config.toml
num_hidden_layers = 8
hidden_size = 128
num_attention_heads = 8
num_key_value_heads = 1
head_dim = 32
intermediate_size = 1024
vocab_size = 2892
hidden_act = "tanh_gelu"
norm = "rmsnorm"
norm_place = "pre"
norm_eps = 1e-05
positions = "rope"
rope_theta = 10000.0
rope_fraction = 0.5
qk_norm = false
attn_scale = 0.177
bias = "none"
tie_word_embeddings = false
parallel_block = false
init = "trunc"
init_std_qkv = 0.0743
init_std_o = 0.0
init_std_up = 0.0743
init_std_down = 0.0
optimizer = "soap_variant"
learning_rate = 0.00711
beta1 = 0.95
beta2 = 0.99
weight_decay = 0.083
lr_head = 0.00855
max_grad_norm = 1.0
warmup_steps = 200
schedule = "wsd"
decay_fraction = 0.846
decay_shape = "linear"
final_lr_fraction = 0.0
batch_tokens = 32768
max_seq_len = 256
doc_mask = true
train_tokens = 156000000
max_steps = 4761
dataset = "wikipedia_en"
Each number is 128 + 32 x the weight over its row's rms, rounded and kept within 0 to 255. Layers, rows and columns count from 0. Numbers have three digits each. The size before them is the row's rms in percent of the matrix's.

# layer 4 MLP up, 1024x128, rms 0.229, rows 234-329, columns 96-127
110:174194182175084129129067101096120114148173091126098157124093097139120071106152109177151144128163
096:070094136172099152126073086117087130189108147130103174098096095104121078107100143051129134112102
112:139081125126124131126102079115114079170197139162116106091164141171194129108128116054131118179090
096:115139145093168101151079151145141153116150134123098163129146099108164153123077095093115089161159
098:159147165164105097175130093061134075194142028142096111117132149088200167148218061143134111122106
108:136151151097131193173163130203108145131114093142081177160118132172104197127130140144087154148122
104:146151102196116156156149140189130082192106138102128191136111131135146115215098104150107133133170
110:182139081139123096135099145137171185132130187142086121147134187120107114131117088161158104154145
103:127094076098105208146204136147139163121130173133136165111140168064148198118107141123123134158144
093:137124136162159143151133118118176118166138117122111180115101121057106178161090110089157176088145
094:176120048118134162059168150071152132055126137069097180142137076106069127132107140108166194070144
101:092112190083140100078106124100080178091121188068088085107120118141138117171120128135146167142082
106:105167141087068079094086094132164144172119143098075121148200151170148130058174141077156135102165
103:126134149158090151203114118158123130134136068154074176149129189107116124073120121174147143192169
093:133132134132137112165126106107120128097131111111088160099129145095164118136085154138145161100117
096:163162095120099118145105098187118154095126178119092178106083065113107165125172092172147199096127
087:144148112083109090199146156130100125148171134125143124156108136107156138101167156068095130130122
098:133125202049156142063161110128064111111100128067103183147110100185111122124132089153124138161158
098:139144167143153168144153070149092092110107149081120088089120136131163095097118081157132170148077
096:181154109154110123089112144102108139051129159070164124129146178125082171117159127081123120083153
103:075131076121182181076134095124146115107155129148122086106168079118080121073170129161150129089156
107:157154150117190137165123106152110123139138083156145121135141068157098084132106128063068087118119
138:126142082125175164197145132136168142159113148108111156130124131157175117152113184166182134149067
099:075116162144107120139143051119032166104125089101162134115089124132074167061154108144129141082172
093:153114093121190041129131174142155093115153179144069149138132141120187133183132151123044149130132
107:105104236149100132163097027129144117116106120108148114111148151067044110124112104129170147136108
098:101140158150110090123164143139108084097082095175148154087149111127134121116130117163167142096130
106:101164132163135100041142182147156198114079053117081037151127112135160206087152073099084186148152
107:099155169116188138140098075139189097136105150136094111131110154093107136096093065111108110092104
096:121133126097111179111169160146133125173141158128156120098104124146084149108069097104080141111144
098:121074056061074155233151123126140108131114120148131132135145065126172161177176123161213084152122
098:153169124146143106167117128196083157106134076137179089187111144102177098186146142122113075084097
104:089197120114160138108051097094107108138085119119114149092116121107170082084083170156165107141110
103:080157178141151188132150116098130159077150114114090112085134106117122154151184133088167147089110
099:142140096133104120119096135121132199151154143158098152119093124069169054154157151067108121178176
085:152146155085127143131196140201108149141159092161117142098157135162115126142109150193079126173121
097:155139163121080105095100136150130173073213137084123172153132141096115136123105146097170152089111
097:113084157112132041117129151118139094133130117131189117155216172090110121092149135132177118154213
105:109118166129167154137111033116076147121132131144089136158146088109149102127095091167180178169169
096:110104132134082144149103114114070136094208060134095152113120071166087125123152142200127128142099
101:101133081040126064110085119100161136142151143145103138124070133094167167152071074179149129132103
102:108178113120088095152061176189153134134143183128125101122167108110125129115171136103085125156159
100:165095104098103154168144139151187154100087110096097127160165103143137069152103109109224114138160
112:126127182134078217122146107109133064061086101154104085148169168037138147127159126080097095115121
100:126144092097119141116078107094114072125092121145166095144168049146124129157111096128098114101182
097:144059126159144143168131142122167148064151126128093095118175092193147106169134106181072142129126
116:093112109088133130097135093125139027179152107130114199159116126121096151150140123167147098102070
103:139152095111131113100132110129157161130148142113125151159082110107105142135157085095098112067135
104:163148105095101096096135153103085169144144183083147107093151091089133149132098094116103098142113
089:125110103121132162095172201098133085129173127125141144196142132116065145145112151122191147140117
105:180153143091148116135082016168132176097118170179140160120133153143071151097136147161132107102132
102:115110143104169146163158118153112117145160121110056112093136128144116093128158091169114142105135
103:141173138105117105151112107153077127140085123128150150117139065098198087152089175118129120131143
093:138112083080109131181110068135090167133160102100151108165165131133152118110045157149142100163110
086:139166151167145128114113115120170150124122124100235114148155128132181149146126079133097133134142
101:171135132166152135081132150072110071135105094075102082118169109093160102094199181157064114092156
108:087124179147145093149075123185130130091099155157143092153118120083115069212160140142109120103152
087:168130150097101155146131126158114087065174079123115134174196120125160150099184099136091115056118
104:122073138125132110087082162144130107147148110105112128099062118142131080107145076097132116037166
097:121100151203081161067096121108111120075137134083100121121126114131166125178146135133085129147119
092:117190160136175169083113161132119101120185120161139141191144167122156090115141120163045123171152
099:150086127144142141190200128156146154122166181146176057153139115141107159126173140134229129146152
106:112045100150090040092110144158172145099166109079161211135180156143161125191116166100133140134156
104:184157114160106135148135165136132156176147133150110141145118102182042116093134101100058130092166
091:101193069104119195153101106095144155191138137159113154170111124131077110130155115068127101112123
096:184183140144172132122164159044161080136101080133100107116100146121125137114122056080166167100060
106:118153084126102181195121101148131057118116151113090102178151173170140108144162158108167102099152
092:133107207096129105076094059129202123089144173130149096140191124113124156123153134174141064137181
109:119187112044148101113132127148066098158153211078146146092125161080099123114133093114171092169075
098:152138124166183124103170136165193091116100149053119143150099149143120091115192138079145118108084
087:173123103155154167107165098143118151117127062137129134213187137089143079193154121145107131108166
107:120137149125141166081160121119153061187133111202071152116095135116082101134170161132187116090153
098:125134076130139194104088109140116128084125132104080153046118209161106164124143143151107148124163
093:146111145118113127188102127130119145140136155192132056132088152081094136131147164147147153119176
114:137127126163111120158104135123114129125135110161070122097135142063146133090181081130147169052107
099:172196136085135156082138138152068161170076134095133142124142104110118123108189129150113132116151
089:154112093101158136123118143133109082140197107139071092091122165095153103056195146166097129143181
096:112082099137137131134077182117090152142124132038128163062132118158153108136120127175105122141146
116:136118097114169197153141130065114115188084085114094140130176078153159199156090101117097163125123
102:118120086148110104130105148086129135115081160151079110162171163076141111129101168125079075170110
100:155159126124126152140173154149182109169116131130158097097098091100139149108127158141119123161055
103:092125111146149150167103068123168147103186129176103102111129112046168085137170179092130149212121
103:124178152117130191119131103196151125153116121127158135135157091135094107078216109067089126185169
098:163141119140158102126143182185162092151110148093124147159132130123202081151138145142145092131141
096:103125049165099117089120111168171112077109074091109144129118127063196167173100177125115150140091
101:136067132109166157031137134120072195098157144098081075046109048100154096129121129091119112153124
107:163100137143108145145122153085092135144124183162159085092178132146122140084170129116109110162132
103:171094166168097102110117140142154081111157092113130131198151135113130171118119111150146099092082
099:148112156117112111124121139095080168141091103125164087122131061079074130156083159107134133098123
106:082171133118170131139111167100200107129148190167172072142085107100112145126097090081182122063100
099:099168143130105102112151162159127107149136094097164159137179093108166153120084134162129156131106
101:165140079086157106179089106176176077111118133146160135104159070130115102100104140144121137096111
094:148119199101154132111109082093097129172048100116135104134168074131199121125127102148151123045121
096:163120112088133171130156132091117152115142185168056065089097149133152168161132106132175120104086
093:094134141105159035141111109140114098158142173142144176086191157135102124136158122192138129075155
104:131174159158117182171121136121068151170104122137114095140100148101136102147063123115145129166160
# layer 4 MLP down (transposed), 1024x128, rms 0.223, rows 234-329, columns 96-127
112:133112093074103145162119089135125136109158166104190194094136172097169123142151155119122117152141
098:121155195122164049118114184067121127123112191121124109177125165110097207166136046170176152147138
109:137127115074119138131116122104143084111117168132124137103149147056137200064163149112134184124115
101:160169075124157149083139135118101148154143165129177101172160188124123103063118195130165131097118
105:103114106110076142236107102145134129084077115184158154114126161094102117146173150077136133089156
108:114117114165148156069083129086171132145158120169124149145081146126089081164085097116164132127155
111:106154202092068141178086173106140124118126096122119132123114138133170139178117170130156150146153
069:130138171119130100187126171107145078086181145143149097106156090130127121132151127166117138076156
102:139150109133073140097099124177091064117123108115172088197175165108129110110138129160109075146111
085:096113136124152202120066092169138143098126110120216126116117095166148125117115149124151118114146
094:128123165129108144169159128190074202109120090130149076119157113161085099163135132147137185165135
100:111122201063158104112159144067140168140136110141146134107143177118134091146135138127130097068138
109:118110092143115144173147106118148068114194184143139155118088115063129195143177102131127141163093
112:152140130098119102211125124112086125106125151097115116120129162105101130123165141135055087092179
097:181089181158160132123129090073086164103210166102163151128120161121121146125124135129144129184155
098:121111057099149130160202130112100141124132160101138132117095100105194085086135114172171096183172
087:164178148136127117137103153120155145150036107123133113223154115166135063175148140168121143158108
088:190139104157141187159147150180141143125099112120088151099172082174102133216128150094128161122151
107:148094132171121131139104112166106070144142167132092080158127053102071130126117129136131107150058
092:105169162117084144064120099122107101124105120205140121105161143120113145130196157162182130170145
098:152125103125111128100145197124132153116151160117075048160055141132162115126134156163101125126140
093:097187203138163146099094147144146143207062118109234139125092146078143161163117148119099143144091
148:131153103142133146109168134168124143150118098091164103156121158127143146084123183170214104097147
098:189127107178160157126094141125100148146140092061121122103123119129134096181101119136087122179174
098:112141150112128081104145169123112104170154089187152115116184140105180189159142104097096157114111
100:131124159107122128098099182089190123136045150121152163087135108144110176016160165089136119123099
099:104116116140089124146144141183144048123190160194107094141127104101095109092132143090105152114156
097:094178193179149143119117151077165132145199172149138122078134176146103137111170080127095094103131
112:137118108080150181190123089125133056102121093169074184144133099049145133181148133176112147143102
106:091123110088118101083128083096102141113116174164193139132149191046146141120112127082155109087112
100:065091157211139072086146170112116172168122150107068071117081100141108083100152093107180116116151
107:080139086129163141178135147171136177084112091088145073127152138178158149104159223135099162126171
099:173094123117088128147129133076090107093091156125146149163130096129174095138173136089065170171101
087:154123163151124113168179097089187144092116074107039119103083106122065083149171136097094139150177
106:162134093122138099123139123162189144121152144117147141079134125163198136139136194141197109107145
079:168157129176136137128108163126161096167131170180175123080108114191108078142124133135119107162071
107:175165131158098124125143081119104143164153061146112105086159144138099099120124153170096159120164
105:133084086104177112161108126076104132148124099082221073067136093159068113155203150145113146094113
101:166107098139079100157133142130163108160128155127113113101209096113075169077174099087155102149111
104:194082108089152138089097192086109108173138124090104145081128162091162154112149171130129133164149
088:136137182114090112233142142092133141115202142117098172180123154137136108101059095144108116119165
110:172109167163150078107107169184093157130134099125094166138134166125145173142138085178119156101100
083:121117189150157092081142136132171095120124183159122175096136194149138154136138117152079140150097
106:075176139085163100166151145124124102128130050144184167121112179127135028113111128123154089174097
105:107072165163131161093071124153097144124095169130109067143116125133178147093181173114096143077141
104:105162081127164119072100150116167165140097140183155068183158129096174118128094092127217120104209
124:144165065144115166111127122152034132108120192106090143196130123126123182159122162139137141144122
116:174138101170140108174106128162136092138105171109109174118118108142175139109101112077144126094056
109:173120150120136089125144168129133126118093095116138107139128149154071104102150148109135135145065
094:082185153172137135097084091143100095156107084134153165136099122106160117138142156149069125157166
117:106137147040108120118119188074135127134142099135112161181146084135099147198138123149175167082103
102:144101144139147151144125176111160088132207181146123104167117165135103125122161180041158088153145
106:144140112039143141155194202116162155118053108089136073115123106113139111124145143129171066118134
099:103188130162116109170112113098105158135062138041131139083141119079125131139058122106137100158104
083:163129096112140140130104129177176157151108134180148142122118119138161167173172176170141146162161
098:130123128125125112153122095107154125134122098111193131143108200139102119089124101095176136154169
111:108192185138143137143115148144137136133105137094155140079202126092125105081175147130140186129137
093:125082096170147122229093149078166157142096137108143081116045152153083126142135153100121151190144
114:144128136148107205183114057068065110134145119143143155176119115150124106161081110168129113132121
104:123103088098054102136056099137054130129118088125106145053132144117159123070153093072162101120140
092:151196118184095082157128150146097081128120099173174072142113097177120185094149107140071133111103
094:101155105069090170105081058130171089191148175071149133175140101097143130135139178153108103092121
066:131115198145105171185087124140140150080118186133087149079113107128128146153147116126101113110128
103:081115082124139124088146106134112108093098125166159081145098148124141109104105103171086116163060
073:059150127093146139107108184168127118092086100148168090117151109122154099104072160127125124178167
116:114119219112118168106075149173145159155098110068099202118185064167139124145186153153127170088081
104:205166149146102118117177183127098073197184099144160134119167125135090141116102103081162100084143
097:117196102129062137156147159132149146173097172122141198125080151143092051126138119150132115121071
107:219150114132134118165083083178093109137180093104091136050150160132112155196158132102126117129099
110:124186194139132116167091094156119177133121080153148097120129155112092119141093125142131158152224
091:184060186117137146071099133120084054134122156121165101118109133141119143134131138121187127067142
107:174073090086119149183066075148118107087126097095085144118110171097126133082092089150117090188085
103:088159098081153110097190128181093191095145083117116173072093091147114143188105163136151121115169
088:133085142116092127085154155130124152122114156096097156116168144084118135172112132197105114117088
114:155139140196107160145144046162155104158115163197067132126112206123122089072115198112109115181131
095:163120112123123108143060128135165122102163081125155123170150159196156131177126185164133157195105
073:069207186183136177107083145145134139139126193162097113119155134170123091135137114104150098157098
074:142118078071140134085097093112135088071110150090106116116145052106150149160151098144139114115110
068:162100151119140135184101178119123143120139189134152113066161060149189130163103154127116084078112
103:175138100093155163031125140171115096160132172114058128088105142231164096145090132124089163120118
084:073107176139154117132155140108108071147140070099150137118142142102146145100131154210092119082153
112:127167120142162114053151169144102094161133127148144170115123192198068107130135123104117121191183
094:101116156131101139208101130088076093179163153115255059177084148165105133124153100088107086156162
092:016144202175100150087098102146076111181143118111124118122150151180140172129140121096113126110136
109:131176114122158036147102061122088176074121153131144123146081136138143156136146121113154135102158
104:152122185168134122129121136078114124185111173160175110098185076105074140117132119119125171121142
101:089142151152187118159119157131075172156093166118113095100095119118165124145119143132170141101158
108:068100139063126124122118103122130195142118150114103077108131160102114137140073149082143143089133
098:133099126084114141123071158107118138152189138165130126177160120152079112138149146171166126100169
097:114115119120142122156119095137156111118128135105140085125151110177101090134109090153101128086161
099:167177155136100111096124178098137079128121145068130153142133167186137112168091099144157160138117
106:116175142111228096130126139170161140137083092180152115153139137111106107163150166091084145135114
101:129169115132127158131117150107142111163139143163219174143159116109048108142174122093103111138170
090:182117143107099049139174131090143133123155121133087150130141088139147151115152144157101093096075
103:080197132116096094146159129139158140106131184153088157142144099139148101155140165144191082116075
101:097104105125109151136140119200089095080136187158139125139115070161137105121146096124064113127085